config = dict(
    rope_base=10000.0,
    bias='none',
    init='normal',
    init_std_up=0.035,
    lr_head=0.00945,
    schedule='wsd',
)
Each number is 500 + 50 x the weight over its row's rms, rounded and kept within 0 to 999. Layers, rows and columns count from 0. Numbers have three digits each. The size before them is the row's rms in percent of the matrix's.

# up: layer 5 MLP up, 512x160, rms 0.322, rows 237-291, columns 0-79
# down: layer 5 MLP down (transposed), 512x160, rms 0.0938, rows 237-290, columns 0-79
# gate: layer 5 MLP gate, 512x160, rms 0.307, rows 238-291, columns 0-79
up237 098:437529474576587503474504511506544545489444520468607460535456519595485538534543594494533511505457473437501620525444549554502459529539455545517483354463518514532501467497592466564509498552476571502482536572503569547510429563465506498571467592
down237 097:465593631454518540429520481539372429531554482525518541497538489492553535499569523439547399524488536553495473516425536397471471531512527591450524519565470514622560484513443608374494551516449480519515478554466419420484541452473502516474473504
gate238 098:476448557549448424458596523489619472530509462469531476537465480510468585546492560477524550615419517472505499406560556479535498557443443435510434521494454565456443389510521362544577482473503446432434512506468464450371490477512493467523454503
up238 106:498512489584519474510473457554478513545581492426386489509422437504449580392503650463484529559474476523537469481424478488495421456556380474555528438534457468436457420568446433565516473529546431497472436601520487555465470549519562529528492489
down238 098:536472462462492357540442406456424528480438496500434512545547465531564470411415495474417594533526465572445521500616482454519475496479476489472433448449511403525517533522506489427528466454538430446477519484460561479533583502485514462532524452
gate239 108:513594551453576547492481431536512497605524481382478505428440465477543577512488461500554515513483494515537500571540545593448580572564527598527428513544539544549500466484493497570568495564571506450460426492523499502396423507518511382515457574
up239 103:489452396526505585522569519544458396466519577473497498470482584579525493409509568460417564525492569543490513516492459492548496404452446506435533476421443479496479518435475549532512472431461374533560558523510471446533575432416514548465515406
down239 096:578513439492479436446487422508535485505503425481456460510497497506517565496481490488520471476486516439443468454456447455572531571439424451417498519499483465509570485424425538629491479542502506506532496487575480523534424428520531469483506501
gate240 097:610516454408476628498556535499477455520494493464489568490447499573463430519504480473506466569490450556522470532498504422527487552494644553451487535443493563479518545490456453555457579439537501457505479483503496414479604547453499589611514452
up240 096:388514508575577390540478552523491531546479478463500442488434507536480575477517517466495596505509497449396556513528350555431455488545406472546498532580526462500473388510475527505531397539547536463551515426522583600438514501495486466483491496
down240 098:520548540451505546503474526469525597444446596469488496524559521548541493570474520402457381589442552549495583406567508477445533511455518510519491487475451540568489541551574577583560439491498524540476600513459540451446548515470489434601518545
gate241 103:469519472581384500460595500510430551522564523443507606544519462458493563484476473427431411573509495512518528489562529487420552477528498535457498555536487429458529434470499423521520510548438473573518521524452545391517518545494438561469509462
up241 097:440480594530472523549440519487529422466437525430610510553487482497506544528544482396451532519501536415447463477561496531433516560363462543522521507415505420484583396464536557481536535535460478492520546446504449385555402526441489492486564434
down241 101:465481482532489520467451400598519554531428482466472507566475489423473478564493527464432450511527510478562464489451418491558487606496555508593566488503506445473502404544476512515494479515425502511479494410435572502519542532556510442510573465
gate242 103:519399487594543510620565538515633558545528535422449496474491454514533460461526574421504513504484502478577538415377533424561485489544476513476438519487480474494484538556509548502528512512554478491489438434506476566559429603501516575489537557
up242 108:526420506570508532543562427519583541424441515552562541505494436475446527599571551457550530527501545422456491507396402434485434565510538509450502503596485503545476445469472516517447554460467430454434464413493529563465450538556462497508482587
down242 100:461458462566477437488479550464447508495503469455328422499542469467572474455472492494517541447545514479522574419587594452499469476456517622524464507494503497519535551483530474494508561473446485544544370540482477535497559442446399545469544523
gate243 101:546562557399500554546530655553528544538499465541481528381492407536478453512584549484576456552536491461541462527456596473457527567481461546407457568521410589460531548447508488566432608455502556472616520498514491464514501550514513554526520494
up243 097:458507513504537475426504413459647490592589500543468504525516557567577597483448481550562503432439553489551493509524397541432533495583478405525527505446623484610504450474541507465522486474418509397442460553429507503450428425534590457503535500
down243 096:539503428422530549471490439491467490583515452490497536516477552578438488424457510469491516445499528568566536484454439496502460502565510466515465559396546538496496527550414540515559505446595569446421479534507528553437568399427552552484474586
gate244 097:464566510486477445482506632538494527452430547422422554497498505527543481464464498578444538550559453509438461578532551510580533450600445578533465528572497473476442515479480510562514543477446500448465576493466532512520465561464503549468523523
up244 095:560496489504525497564515439546459466463544450497467520512443461565460505495585467433519508432511494598498492367496498543429623492508435460438514476425518509395564517499512454426443506473477527461520549482422535434442481511421440503523505516
down244 098:462447538521573543594507453568544607541530551456517609505500530472459538516638502553512495437527565429515537505440487482446480458460529509545522464462653507585472491442620489541471441511363561538480523412522530563497499491417527495528487466
gate245 100:519509560476540617414468446534427482537495458549471501472477501497457523461467511460432462454466456451503619512563502504560547547581509504412457504536486484466580423525559506484573479561517400529525431450503491485494596476529503496539453604
up245 112:527486501495555434606589490493532464505455468483467488475567547475434566439506497529620589487536638513577458525484517407449481539541433477561471480455527478586442561503498473521419468508507615530488606479570468439517452557581529479464482362
down245 107:539535528536513509448537431467563534502535551493467619459517443525560527624522541562560467547485444551494586521478540557493535365497509483477524464466598477557503514527480570511535528396449492547531526528525506499547396550577551458544532432
gate246 099:580566483367462467445475499533526439529571465451400649496548470521538510497502424501496434507508538505479543511558515482486542522421589474513464511464388517605557471535543462449549487506521442503403474432513452561495463511445552597439543508
up246 108:406537519476512440488490485525553452469448495588484505607458495466440336600481602468551487416591539410434480519510478506566512472497403488518557443488520471414484475506590474487586548448456529458551482629428504503510516516452385537520436508
down246 107:508470424415563470549497495552413522463497455467548513589496572571490503508454463533499576501522566530477493474480599468522515543546512437496470440518546433416530589445532534569460503455490548455466576524577403566548633516467542514517491443
gate247 103:499469473506495536572418517494499510518478517458585504465447520530533505485527488502506384524575598522447537560434602559504473511563549447434531492528451554460518486514485511636519431467498411439459568537531513553489543397571428465429379475
up247 104:525605470394543483574555533471470470458506570541508365542438463549482466505451496436496538517520454505523433460550463505436585563466506469483466503484456517474539462503488591453517510487462516560562475477481458429505421461474522458504477521
down247 103:560443463564504500415433514492525562519522422532443506503510481547451546518476475506507480578497532467465458418434431556458562448421490531655471573502529533508431444536498572492474496520465455462600539489410445456499511443522537461502500468
gate248 100:499571516515501412444462506596475471500550538489491399506497456467542468456475521581607529470525517438506523456466483497512546559469511547442436572539458465562538487534551523495504486517504467429581516459469422367454451585497500549402366481
up248 091:458502525497463492386582503527434494515594608472527412448422523492555535515484509461549590487428511486539523485461545486573556590387487436539454501492463563506487533562612539506553431484511437413447466488419431418548484487493485540485512450
down248 098:437502479545577434535411467525584464561518541473476502512477523460542528541440526521489577563583530417492494552508467390460491568548541420618480595457547552613467546452557473501523508410523463443514386561505533420559527509439407492519476523
gate249 095:487572516549484464485428564493552500483467511466483480532590466423589456484512469573478572492521466499570524523513489575557435574527447517447549467568461492479524557483544540504528417544435442476523612487426469433468545509507550544524543478
up249 092:433510460518568552466466469462536489446486521520501528541496504559417588503544509419576515495496474547459458565595490557485518449477481461459433538484527540520486440465499522401377556360521408572615515533587493453543474442460555518458409461
down249 092:527455490451513506394426609626524446451536518517551532471480567517458475405544407484544483459497425527477500548512513463469503440520589524558470522422513497477498493562513461484553569446516522493480498497494400526438459501498486541554505534
gate250 092:477391459525485495528525458475478447528538558566506436523575500535518482497489524504459436445488507555548455485391483534520510544528414506507555482494516539443543431529513473530533441437619375397514486494418499394467520505502537481456463565
up250 095:523599563526566515429398439426482517517449487470533534413469524504416446535478370376487556489513462525452499492527430475562480553601567494470529541582510503497527550512422505505455566567463544513465475441577481506574596472540402491478571499
down250 095:573466477508531538532580586493522447544430420460483503430528490541486546472395531482554552517482513587488431479554424477403428455523463530534465514504547462471437488438591496444483594510544485507535551494427496476422454589471552470473503500
gate251 101:423541520458517555527416500532547532419471428544566487481451445463513442536550441548579518603490434452586518518446476512408548621542581492488499528476504547503491379550516576535598578541442521483420443473555512536481520612553486527636487568
up251 103:441498482453488548442495484537485499444499451523453569461386472455466555479428512491618488490491420499537500481419507596477597560450494507500459535477614466515571396537429562587559528555468476427468514583481544567491462588506464480543473590
down251 097:449491598506523463545493476538548517453396576428551609477488495417488451526430510473533499498505504516516509496485503550451402486497532479549561560444515512524440499514558499467626501523471465511372543477487441517539510526444445487432481467
gate252 105:589484489428477502586532450518521471466623573519534455488470477450499532527492577499412568446598496463566463484569411590544524503555517527446572526448496582452460472569513530513501567519601516492580493497468454487556543520496520492513463480
up252 094:519469467500491505582482452486499488496504512591504524494405425487573453497524483530430518392567567457492476481477422592483511407499430544385456432516530450576515405555492525360515552504573439454578475448557484524488477394551525570550485518
down252 097:462540512562577517447496497451430471497456495565590487453573501520450580519546490488525404464441538512511494554462431497441579605371479449543438444411444485599471435518478451474529486451474498511474519456489563422449509528433467528481402417
gate253 103:500518495521514550454474534484568520515436442436481533490471474471536512559454535526455510517547514442460514581472561518532520481565402512531499469500476502494349485573526640475564522531523488424603626541526419515501532419490468571417506457
up253 105:494460467584436469543485501604519453535470593481472451506479593402507572476540511562488429603508533489471485595510441461409479550548392522512437469521536543500543465537545477435512600466545488445492536592597526519498536433446495573448494528
down253 101:509450490519451451519523528543585509516516564500509398466478541546409515522515496478448408525563491585504521489440503448510605636477469526475467557503530504544453551589488511545425522440581576489481525587527469496516390514536566465556469499
gate254 100:561546531508506425543487490539507535474531419515612466492457450434552563531543506414486513490497451535480484550466509571511469504456493521449480475583529512528464452508509460474497511452665499511519487529473572504485494489441398449558417566
up254 097:537474525472500423501514443543432459403497496527561465525514498506562470616560429469447488498459438490446530524581533533511528440480480612434481547502487501524565571508484474502562544490517448432455396508631569497484396533511504523547535420
down254 099:475461556433491441499540468441482411581452459499531497484543514492473499545411568426498488347479512517474490601572427478497441479455419548566490492550483464565447526542466504393487473549469543603541488626649412503490486507501474473493458528
gate255 095:523477525455454429531436500514490517457434527474509581549499590429486459480518557580523463540498493434399504530492424582456535619438531582473508486453551478492486391562474523495439454483482455520470417471512509517550455510535557522441429551
up255 095:477484420564523588458467428426517403515558467564498397414400490534400534464505496503410517436555496593562568491521457421569498503412454488464489497544498491520493488477566559499566447509547479456463528465482470533390495502516472531530501513
down255 095:387567453565504556436582551562493490580557523501443484416526387558441557551543444501469475528573572595526593455536529495577450441437475421565387469516483515495515498439492499558487555495443516537519550420393415516412494531493471500556498538
gate256 101:543448468551469530440515494482559483394500483554483531465429526605507536519524526490514487475518401482519455377501478564516541417455516597458489501547451613505500544525567411486483498578554400505553485455503445452408534507544497483475506575
up256 108:468588593484574435561451407572530512522473564495508473420517542491449626562451500511545535447472542488500598498482487483510449554482525494444463459524482505427501571508499554510543494436516520481500509487578424491506520527544502471528463356
down256 109:511480480509466452459573493493483557583481551587454427418426474574475515517438388587522511443553583497430538474502536464506476504495451483479479440602536443448486479523461619532529512508458526440476537513548448431471399541495494479558565303
gate257 107:436454490515490492534541484520529379566533456398490463473563483519520508494439509550537398592528519441497467496587473508397516461554510532395516555536417479486592554487532424554506484483393491449509492540540471452544589460523535539486495563
up257 109:518435419473445499491516470477555492505511520485500400515496502492491580517562564407560452512556564355430436484422478478504440530529494580554470485488539502508532518519491541428433596477435533488551465421467416431548444493467522478455421572
down257 111:490530466460480570433458506541496541508479487472576544526578479457453484498497458436509487400555429474571419473451525508486434536505466446541518432451520515544478526513544519469411497566556456499498467443390500488504406538522559443486466468
gate258 100:520414649503574504497571503485497414534452457525474522523506492511559521570566563566494532580474547485459529445380482440524479503475561501576501566469554476486503496485641449419466505492603514469488401452503566498499502495556602541502504445
up258 099:516659541544501527390450486513451523465457508516494558555445518528438459495590495509515475505470441427556465482544525597422473442572493514498522582574463470409503505553526430453436524405506516480445499512545491519486488473493471517499503604
down258 099:478426474491489524468523548376443470458538493439447413440461450628615514502543515480508531446519518520539582443545533475541488590594581412509565455495513459528556463430548373485461537474475493443521610512533494532534506554516427461441632497
gate259 098:445535494488523529519595497555527600515466546497439462489585522561529473481525419537548454505494474490612472511445439485516622547445416513502530575459541453551515478543643453472475579471483557466520463493486495524519525469487514449443467497
up259 101:489539526421495460468495451667491456446409546532504482475458434435465540552446457440537530594437454573530503551470509495561534531582618447502483437509554552404532487471541482488477419446493458464515527418479497456535459580486497445471441526
down259 102:580478489470533462481443435501523491479585542508534503508534423510483413439477476574555515653556473522499463445448499483470507528415531424460456448515447467437463445467517575390522540472536384606507468462562490467519484396534552495486540481
gate260 098:476478577450470631445467534582499628491466504483494500520498481534414462463437497482501511490518547490456560563485592537529512499442500512517418439447531386533477451553408529456630499518459482504550591535402458400545554517503533493513557416
up260 104:552591488554429567508438557465478512472599490443446468494478526528549599567517508491475472587470478547466449512491504500502547486447496520464501443528464562487571506561473399577522459518404479457494569471535489520510493507574536528570541585
down260 102:489489421536528488420484551432530585536513477404390566469492490518526410479506515436573449552536458480516494417535470468528467361526495514435543434485506572490462506507533568529578504531562469521470512525519493503481512487497533467509496457
gate261 100:462474541441498564457468605578455482517483533459570512461495445538514488585570431581471449526492556539348581531525484448543430408518484507498410511455560462441543494511521551412528520469425494583605446432519514587492482450513593559471435556
up261 099:601471378454610607523466426423556562527426475589563535506548515483498483547461498440516390513510546567412451489610577515567463547463539466518538451450518485502526483511478507457436534531434506403512520543506467545484380529534578481534543450
down261 104:473507509499459525493430530501507594440460531388498405394562427518483512554431487530467508510452498514501562484533600473559487488494564510477548498465450478562465491529513511506492422539543457593491578538442381541444540420453505571462414530
gate262 097:484534572463439511446495537498517484494540561540521564489533505526505536464582517482502475587416495396492438459556489495412484534487510451489488434427547498584504605460529537613512435421435573619505490571502441574561465450515467516498492484
up262 100:511502525603492547537382508461510457487466604371518445463581470613515451421477437493490434435563517546515497588435513482510476482534570566534539483506417425524465522575537501414494510574423512552505455512468455453413557419505608513542473524
down262 099:554467541472544523441487494436588525390565534473542487409490484496495480556465537520578475540475532472584472384560539456427534515507572520391532553461519523464466472537506456452410456459509500435447526455541507456505430452521547523418491538
gate263 112:476504508493416549451528439442551486391406552483473515434420471450467381482525451559389590493466473446533500584506496526592489536455590585474592448506484519545492479475540544447516613480488533444591497496455506545510536534582464575536388517
up263 111:428566442508476544402489504467465427455452467500513486515462559510418428555525415581485493506482462481563585425464552580548539455373510481506517429483448518529562474540537473432552500450486456454602458508493438502459499579579464510510468571
down263 104:579552457489472563509478476488608436504459451498568549526662488446578514529516493475456531533641446551477488471531493557557405488502538472470463456521539415445481559516626514521466501511576498434569533472444617466456479568486596558491540509
gate264 103:559382448482545562495510475495467546417433428441458608438482489540420540501456382434388453419444442485518601515471476435549387478573470560497555507467549489429514543483419500479441496447517479469503482485538463554446462413505401465554452447
up264 096:551431428518518498540484470507500516472488495530496379425536500487516455527474397536433463493468583555521439456581482522517565593551496552467604445555398476505505516467454541489558507419425480474472597521480582481519470449544448454558506498
down264 096:448466624519543568483555444503533435549442533422486621563484473405466490498566512493578457459577485440537495559439563500541473503530516451437375532471511580447510542476486475460433468522498477569443476569553410469437479561449533500548415488
gate265 102:500475437456405494467409502511495485436450571532474490539478462524486511444446609521445415497522563524478508485484411487512506607539533563533659606559453440423505567441525488490542553498458491594479542531426568568529494550509504445584463549
up265 102:480463523511517579565535537550620431490473520416571535479518480523521538542528509568508536485530526515500493508482482585527450427466490437506499482531506459521560464486588490490455521538582461456560481563573471571521487447481584475441428514
down265 104:465474465593545491472453499485487565508433496512424459492502560491473531565456415556539514430533492487491489481491476414498561459531409431557505556522527556373577462551602532491507506435363425521467493533434485634471469435604540464541488614
gate266 106:444556546452450517503536504527441438548564533558462550471451454516602482469543521563433510509553544471536426493483506471403556522438398542553475525575541402554417597446505504547529516549449546569431504434433550451599579515445552469524446482
up266 102:560477519418472526465486489576486541491562527584534500412537475574526466593493339557455512492433430486533475508533507557581495535550481516595478552448496568589481600505575450497446483469479446543569436462492545560550567531490506461482595486
down266 105:464471564486510402559431589529538557484501541557504507564438549611487577579457490559592483455484575526481403446488436528582443501507516500446520467480446523579445493531485446455558477534553476536496519463557517477570446567508494436470581422
gate267 103:539449498509518564478564488465566450493579531419457451578478467511526469488490482522545525513544478474565485548491514511463530465383484562532583588469467514497436522457596394448556603503495466505480433439442525531454573464570556574579527470
up267 095:484412388530529463491494571468480564609405440481467507457464410451492538539494520498507518512539472550504565451449582523573412478525574425507515445548544517491463481473515574554458495555424456542460511462537467576506497522415543618434604549
down267 100:579462472506514482557426581504496486568510513542480513546518485471451440552571509528462447563593451487513548473467546504447501622495444492529414536451450541492504494515443576540416480354542530505506530443444458479387474543498507501548569510
gate268 096:612485478525474536456541442552593531577480436400598384471534462503520648439555521513486423559440458474492546548499494485551580514414403480490474549425518545496517503519396475486518524479502594582427449556515546452538519509515544528500438415
up268 102:422468518510555491512462650450501518569438486598470569466557505480502477479543478465467515492406522524457453438523491519498444515449592438492506483462483482438440423453502513497508482537385550468433435534547484471553544544520467503487564511
down268 097:458455424505441554472490508530507541501583481541465510499494486473479526492522467449512547399449586493425474470436458487561477594569541472502456489478488533488459527563437518508509471423570495465576535412460537588599408471534561487618546461
gate269 105:646459552537565551479510467460429441496524447523514515514499534495570399459499562482545441442443444533518529510604475565506494420550495484426482520496414460505645641558473560592535506573466588506434477552497457432565440397420451467512500495
up269 104:477472509539539519482524511441462513453412468440562506486497426447509462603473467542514565550511579578444530554470510496569407493537409456506503432450520553535610527508537449556558475547532545444525518578454583471474550572571552604511411499
down269 103:589493604481496523423485560480499540576421514494436531427460465549531457424457463560545463533543495470561501468526517406540503541562503562528387549463458431406550553467483494540477523558530440452616425479465561466422499466480394477561451435
gate270 097:485540598549575516536428514573545615482554475520513436455477445498569581513484448467457480520474506455581544530440499532496483502430439522446462488486449561498512521603520480489526514441630525489522470502468546431489487554496462541563527639
up270 105:469536513544465416518527383512482515545467412467503555435508579446443450492425411495593574493522534525545467503519598528533557495483501486565466499496511511467435462507462484501508494482459527558501516545503558621447511532432492439511483379
down270 105:514446461531498479518488450509499531465557466486554412496407463501530504555571447504559570569530535513547503543548501556480470460499481460503552443502608529471594530496529500528459525503525516479578392563415543553561487541510596469570480463
gate271 099:519447525481489418541554435566428484550468529497489496521388542527515468535506543563551458558556532500493531551414523474419483470543392501545549529534545425420456480516511518530426465473469464471556552560570447521535513526542636491495470463
up271 106:490417440519504381481504505389545483463525506420539511488566389551487578350517414491607510407499497509580431494551459524559511532605498454555580411549513567519480545459575522492487599567501473581551500489469542494559526495421503533496564427
down271 110:522552443560579502589491456568459516540467487573492490535423405495585494516604513578483504519575483404500479497468487513559369412509523546476462580588554556392484618513527469457571499500470466532490477511530438539443584471399556499490502489
gate272 101:501466530598548508522570594491488387469484519603515561468532493545486506493505513543534572613480445420605527524465468543519435563505512571430550541544560567526491521506449487506426575532564533473396529545559506521454468488548524521420532421
up272 098:459459485450448490541485441449605488485496527404468457533587525521494453474492466454384541485464490448529479536468517528557564459523424386513492503560408507468403504549474468539493549430510557476478585550520593519528481430525482420499451536
down272 099:522471593473479495437579480465461529563484418571531504442400493495465526422461522503461487405509490461550454528520456534536577577420546445463470466482468450523523529497572492538487491522404530522525535458470573530486557498551392593534514488
gate273 100:569533561446552554494393472485554372511437541510537457476375506549536522483435458616516479534494477516451445490482428538477556438434497547529499506469517535453473587500504466504506437487527561531551524493480449552464582513568612496485566455
up273 104:449552512501508516449441438505467517462537558513471443433596534521536510484532518488439500419467451466448573475492509595456481511491473432483550428537436433547521402539525496485539504508487488502482592519530480461560496569528436428483471469
down273 102:508534427509523471404444470535508445475522583498524525471516564420541544486584481487472415479585499433468492367441464549531512480440638480506497554459488573528490502568448432524435480426545528487497365446512552531498550544510489494505428537
gate274 101:474508498473440507386495509400541587499567579581535438555538440424559543452518455536567457437486467482505402454493579594547581550440537533427580501568468544455474507532515490428522606449384531493504458531509495484426414453441485459490458616
up274 096:557499473530473494540493461537508486539455474486489605477575613524438578534477519469452479552563525459523523557474474447502417524528494462585427528549427520420517459443453542580564410532545460457463548378544453504514594504471584396545510439
down274 096:451596548559518580438455574517523409510553542520514599457498440493503539543527490454488494614545555493466618521365423517515546553491530526472475486489486482474443516491510440470521493535436411506525520567567463386531529435483550517456450525
gate275 097:529533454530436537459444483467503466540547495577549534482485499446497513539412393441537458534554452503465447500638490550494564576567428523477471451434507541470461579602481610544499410438597517574398447480507438550537470553526499542529472536
up275 098:448501580490483499497456434514552571507512570409483481441494459536572555416530591529581436455466539492472508578482486460500548404488576541514498434467450502547411482451494417480444482470422455537502490495588407540551509542509460467478580484
down275 100:461480403483535524441422507580534560586643457445592457525533514604466568504542453421450595531520412556510550490462539531472566510488425523546524497541412511503498501514547586535500431497409534544440488423512524442499490443618501557462479505
gate276 097:599489510477572561555511478535489444470454509514355466463454497536500520454526475492438488668492555573498488412523526482464440497409530608507412507499551479455546470515499516452555573507522505454449494519470524587550460542513507489544557564
up276 103:551389540540496491565456490484522470467506466535517530499504493527556410518431447459543419498478446498521476468444479588418497578568498433546493435514476447556524489408541517526467502493354484517503559440609479515441488448459490578582418505
down276 104:462476563528585493525507445510508436424495448419460518421521451482469439544429477505496515472539533525497485383506478533526525437552601523497576528513573517435532566459533584577551513516564513524516414557467499482461514460412580410484549390
gate277 097:509523544395448588422458634549501546502493523541467497551454448487573532518601460539560476555551464588440505400478434491436536530537525514499469462618502511458542603532585497467528478514525463486515521584456545542578493469490533510515511532
up277 098:545449536558476528582477493458560539452493548526418528473448578404493485447584416486466543455505557536521522521538662530507515488492455512558492597425487562437462484508414455627496509517535509505450496528574539543408527468436450522527555381
down277 101:532452455521543457485543560466498475460476517548501536571436521452449623554480508494562457630550485498442507505467537452448432541558559509478486603489566494549483560504470511499547515502411523572500519636487524492513477509521560468476435558
gate278 099:468526517477537527429500472565520468560464465490463518534541548493549534533451470559554545439552540469428569505561472457519496510506540498496542519479429573441468560465506492451516502446462512527502413501476510485519464454481585475545492510
up278 106:528465582512415510500519546489580420399487527569480519459490449555462552415497460460525509607508556554456504518555457486438388503468542609540458482495513495541544478441489611497487475501455558510488533499508459473510522502509497550388479411
down278 105:505546543451471504563558539435540498556524454487553512538482426551473483427590383514606467567556477485498506528531516505557510554482549501429461613548589429548541379508570485568480544514408541507515503454492447466473471603562555557543565476
gate279 098:533550540491375501480463513575515579538555478592495531607403488418461419397469455493545564507555520513507512533494449544478535583539488531444426520478489512523493542423570557484486507467495434529566473465460580524529583511475473497535465564
up279 092:493480445422549463524384565554569524473485506516426423501426494518604477465475475442458493424476481531434559494482480562505512504486441459553488449430531542510469502494491464465515418499555432552514459643460528480515496566524544530582577529
down279 094:464450499487548479532473511580484495575515449479555503438633417573443454504552545482536416543476550567540433510494488446475514436535451399455523490499466463547466623494607419530494474508371474561500518526545462512525587550539572446521403501
gate280 110:533493445487520494490533582506502416543514523554493552473527447466497462557585479466454504467475518509496501460573536487523519525522470474473487480455564565476411453463558590437484583519525565616514511487497488539396473519507610478464464553
up280 115:459502483487505508395549524574510468527453528550401410479560454448419538583541527450525538478512447486516482619494508476474497519522512473465488456466506544398473524457507571518541595518477492580499486437471490524472501387509528522449460496
down280 109:435518576494461453392456381510496366496422675439536640537460485492387506584504469486440516427571469538434442530515425490512517473522480503445515523518405589493517484480568514442446541435431490507533491519528501469452486483560469534481469503
gate281 104:513460531494502569604492581468572503421457525460479482438493455600482488489464453516520399491508459618451510483601496480560509563450515554465476536491460463437531533465422550503476523516416589488465529431443523453466483538653522561497473414
up281 102:469452575527468435491472505552383554537557568581572588525489546468525490479548493486500491637501543388496529547495449471498511454599434538510630481483575617527523564483483480552430605456529378478537400567517555471456444514506570463463518487
down281 097:466591473483474521402498435577492494503484551482444477545481460466470535501521460518617483579542545528395543507513452548489469429520543442515597425440505561495526530419629489497455495537520431504449507559478507554490533580489460522522482502
gate282 100:468534544443409452504474515541559579500558557396485594452448491528533476392521559447556370513551529519406446499518473448377461501514489596509471455477566487462485521539513524464532572523454496507436555525475516483528525502525478509506508461
up282 108:438551489442485483576454534476518515445595463521491504492528498486540459445520519482537365519516523517438404547526378548521504459569445543531474491464546498448510543422534498420438577566447482426474434550472475472488519422529535518433476520
down282 106:524490492490505601565570497506423458563454511444472564606607609559565497450541539511503515555570497497457507556508499488454449554550566460428534550483455558541551404505463472558497441444485536504551523494541479522470476522449407379579579597
gate283 096:559472501526482547594507538486494486487491378484566601558505424524488534391567481574548613489450579541536582472568530507508452487456520490462514495515451455546394469517514561375653449506429540472413513535449532487487481482535502485609542548
up283 094:607577520553539418511480563491519455439465547512487502459470549441477523548545497516473448465426488437458488535532554544564564520542451511509517617498521558410475459461498526569367562441505435591537540416524574536455440547521427511538486498
down283 090:559439544531516466520553528419480542506539529589457507373492484591463551440417508513510485562552518470498504418439433493455471553407544521516469468454532491455507509511556461535539510462437527522537476447510407483536459431399476560412525554
gate284 098:493428465649549407459483459581562441553494478604549396499557579543444544455599534495534455483456597481433530464465386495464539442463457424515497459392507501501465440472409553461423481591440495541561490530535482481476487517472497477470558512
up284 101:428419507570469480467469550456485502453435553507409489462406503545551458469470559445395434391432477440501527528520481549575569537507512457556484508505463478503494543502448565500516506519463605430521496504472532478560545498551439497442452489
down284 096:518512570521493541533457376444523524580532534487517454486553455536527469360486469542542520548483486525481558565526416375521488516456506492379480534486369534502525454534385518545558496541495489450533544498575533532455495442476515497440437458
gate285 097:476521499581557558438495593492462475463444493539474518494515449525488519491464456445556554445448496558443476512469583410480543437529559509474482457547491426470500543466519429608511496461554477529336531486495482563545367461517472460601529419
up285 101:524480580402476438542407500560517447451561436481521514552524483493549450493496484551515453663430448525540477470525506545461498576537576500488555521487484487571481391558439526429449475547545555508500442518518525418479535469493447477449472523
down285 104:631468523457491493547528582550481493446503440526569403513484456576506511461489480561573551485480582506477515475600552637512468494493509513563411449477518489538503492531499507453542502586525494473497447527522494487454509586508589487517489587
gate286 095:515520488509442508450599601499530585586551508510576559481461544473532496424503529612445583552560523550513435457506542515459541506593481496478454440604492485422435470484467501549444512479571545525512600519585489413486467446595502498481485483
up286 102:473489563575455496641484457356565478445502461531495443528500371566434461466497542448426537443484450433561548456432465511536495476407507419512502464379515482518487504526514565496552495457417485522454462484477505520569423546493563468556489570
down286 103:471469555563555575427480531432475515568550499466459544508503421531535503605505486438472507524543469519603509537551448524506496508544523532545514507533388520550550546390581552539519535495361516498512522522406494536597552570480432473517446534
gate287 099:527450404454518533490578506454558551435532438500469500508456437515471523472423471588510385508563433420553596454520551492404571526432542484486470570489448483499502386487404450407419487550480513511547452444554428531477488447556560443451461583
up287 099:464510566513532500566546583491496400506511515559449563550575488508520516530445580400583516499559514536505466433529466521495540503508507587583540534486589510579504447381534576451496497501516527524552488461530473503531513486392489383505517507
down287 100:589537464490452489489544473437502515527540562439452447442448542557508535504561499429444468444558513525541569502542527513519493537428586457528512368474396534504538628505452522396481539550531529456486465552494532530534526469484506500485464475
gate288 110:456535386467495528494422494491453569439488527479532515564559462542505501485495424553529505539480473432460532449532453541497485524443494485493497582515460623583504551522556519500571479542413451458450507519498389477502636543508384526467536514
up288 108:531540486522547484511501523445453451572507492479511454482526457467474502524568568522570598515495525495448433577501535515505509448509528567435489526486474555613380481527411513609546562591480470520487523489487559515593475447521473537471548437
down288 104:505463555448542559533516485441450483456498556449411496517484487607511587508534449389445433580497483468590470555501427518487546492543575472585500482449469463520508560499659519477484563437473563420432466582573438531474574432494494468537445570
gate289 104:393572438527479569508513463475523602557433530522473466511509503516372461518538587456496428470547508388470495530418521503459506444588472535510558516520515524479431532555487466493633491509473480518467563392466411471546485489542480455456420488
up289 110:523468384529521456523458579474393522541518471450548520522587520430405463460564438532445492468456484548540521411522510525430467440484464512460401528468516482496506373486519458507498469480398569466561492522412546528553419518462418489472436541
down289 105:483536398483492524538569553507569549525470652497458556457543510339440499592436550488449480553461492529448452547481472522477505472496473526452461438559528479517434475493531477453475543484486510504439393467557484421489529529546580501463518497
gate290 100:412484508546528513502462534477543578598476523452467498427571448490517548439469526474492530558478472514532468470486490565420458565477526474438374511484523577564487450431468467541558525449493512416482466534459441507471553466558568453446425542
up290 102:483509596471537398516505469462538344582464487526517532454507534547583546524515578523463520555413501481472500528457477436558558443466512505528568331474490464518482595534491428480441541502457520550508514584419603419582476444478506473449443528
down290 102:538493398435487550482502453528501600530607428461458421450504502440501483477389519537505607569567491515515485450522480594498531488546519537588415439450500426464565554428630523545525463488549497558456445504503543518569493591440544493482524504
gate291 092:519520488485430559497521483489541630395445601422525475575544458479521509421420444487491467563562530588435420428542497487579508503456482554429482521504504593471483506543550498491558523504418479442478503475447450387550550462534587545534495495
up291 107:470578456480433439417500537531402517578537381537520527485525515573478497460555482524583522450436423505549559498486428498437559512535516462591474486546532463492456477448415595488491516478508474486553504435464500501375517544497442366544538490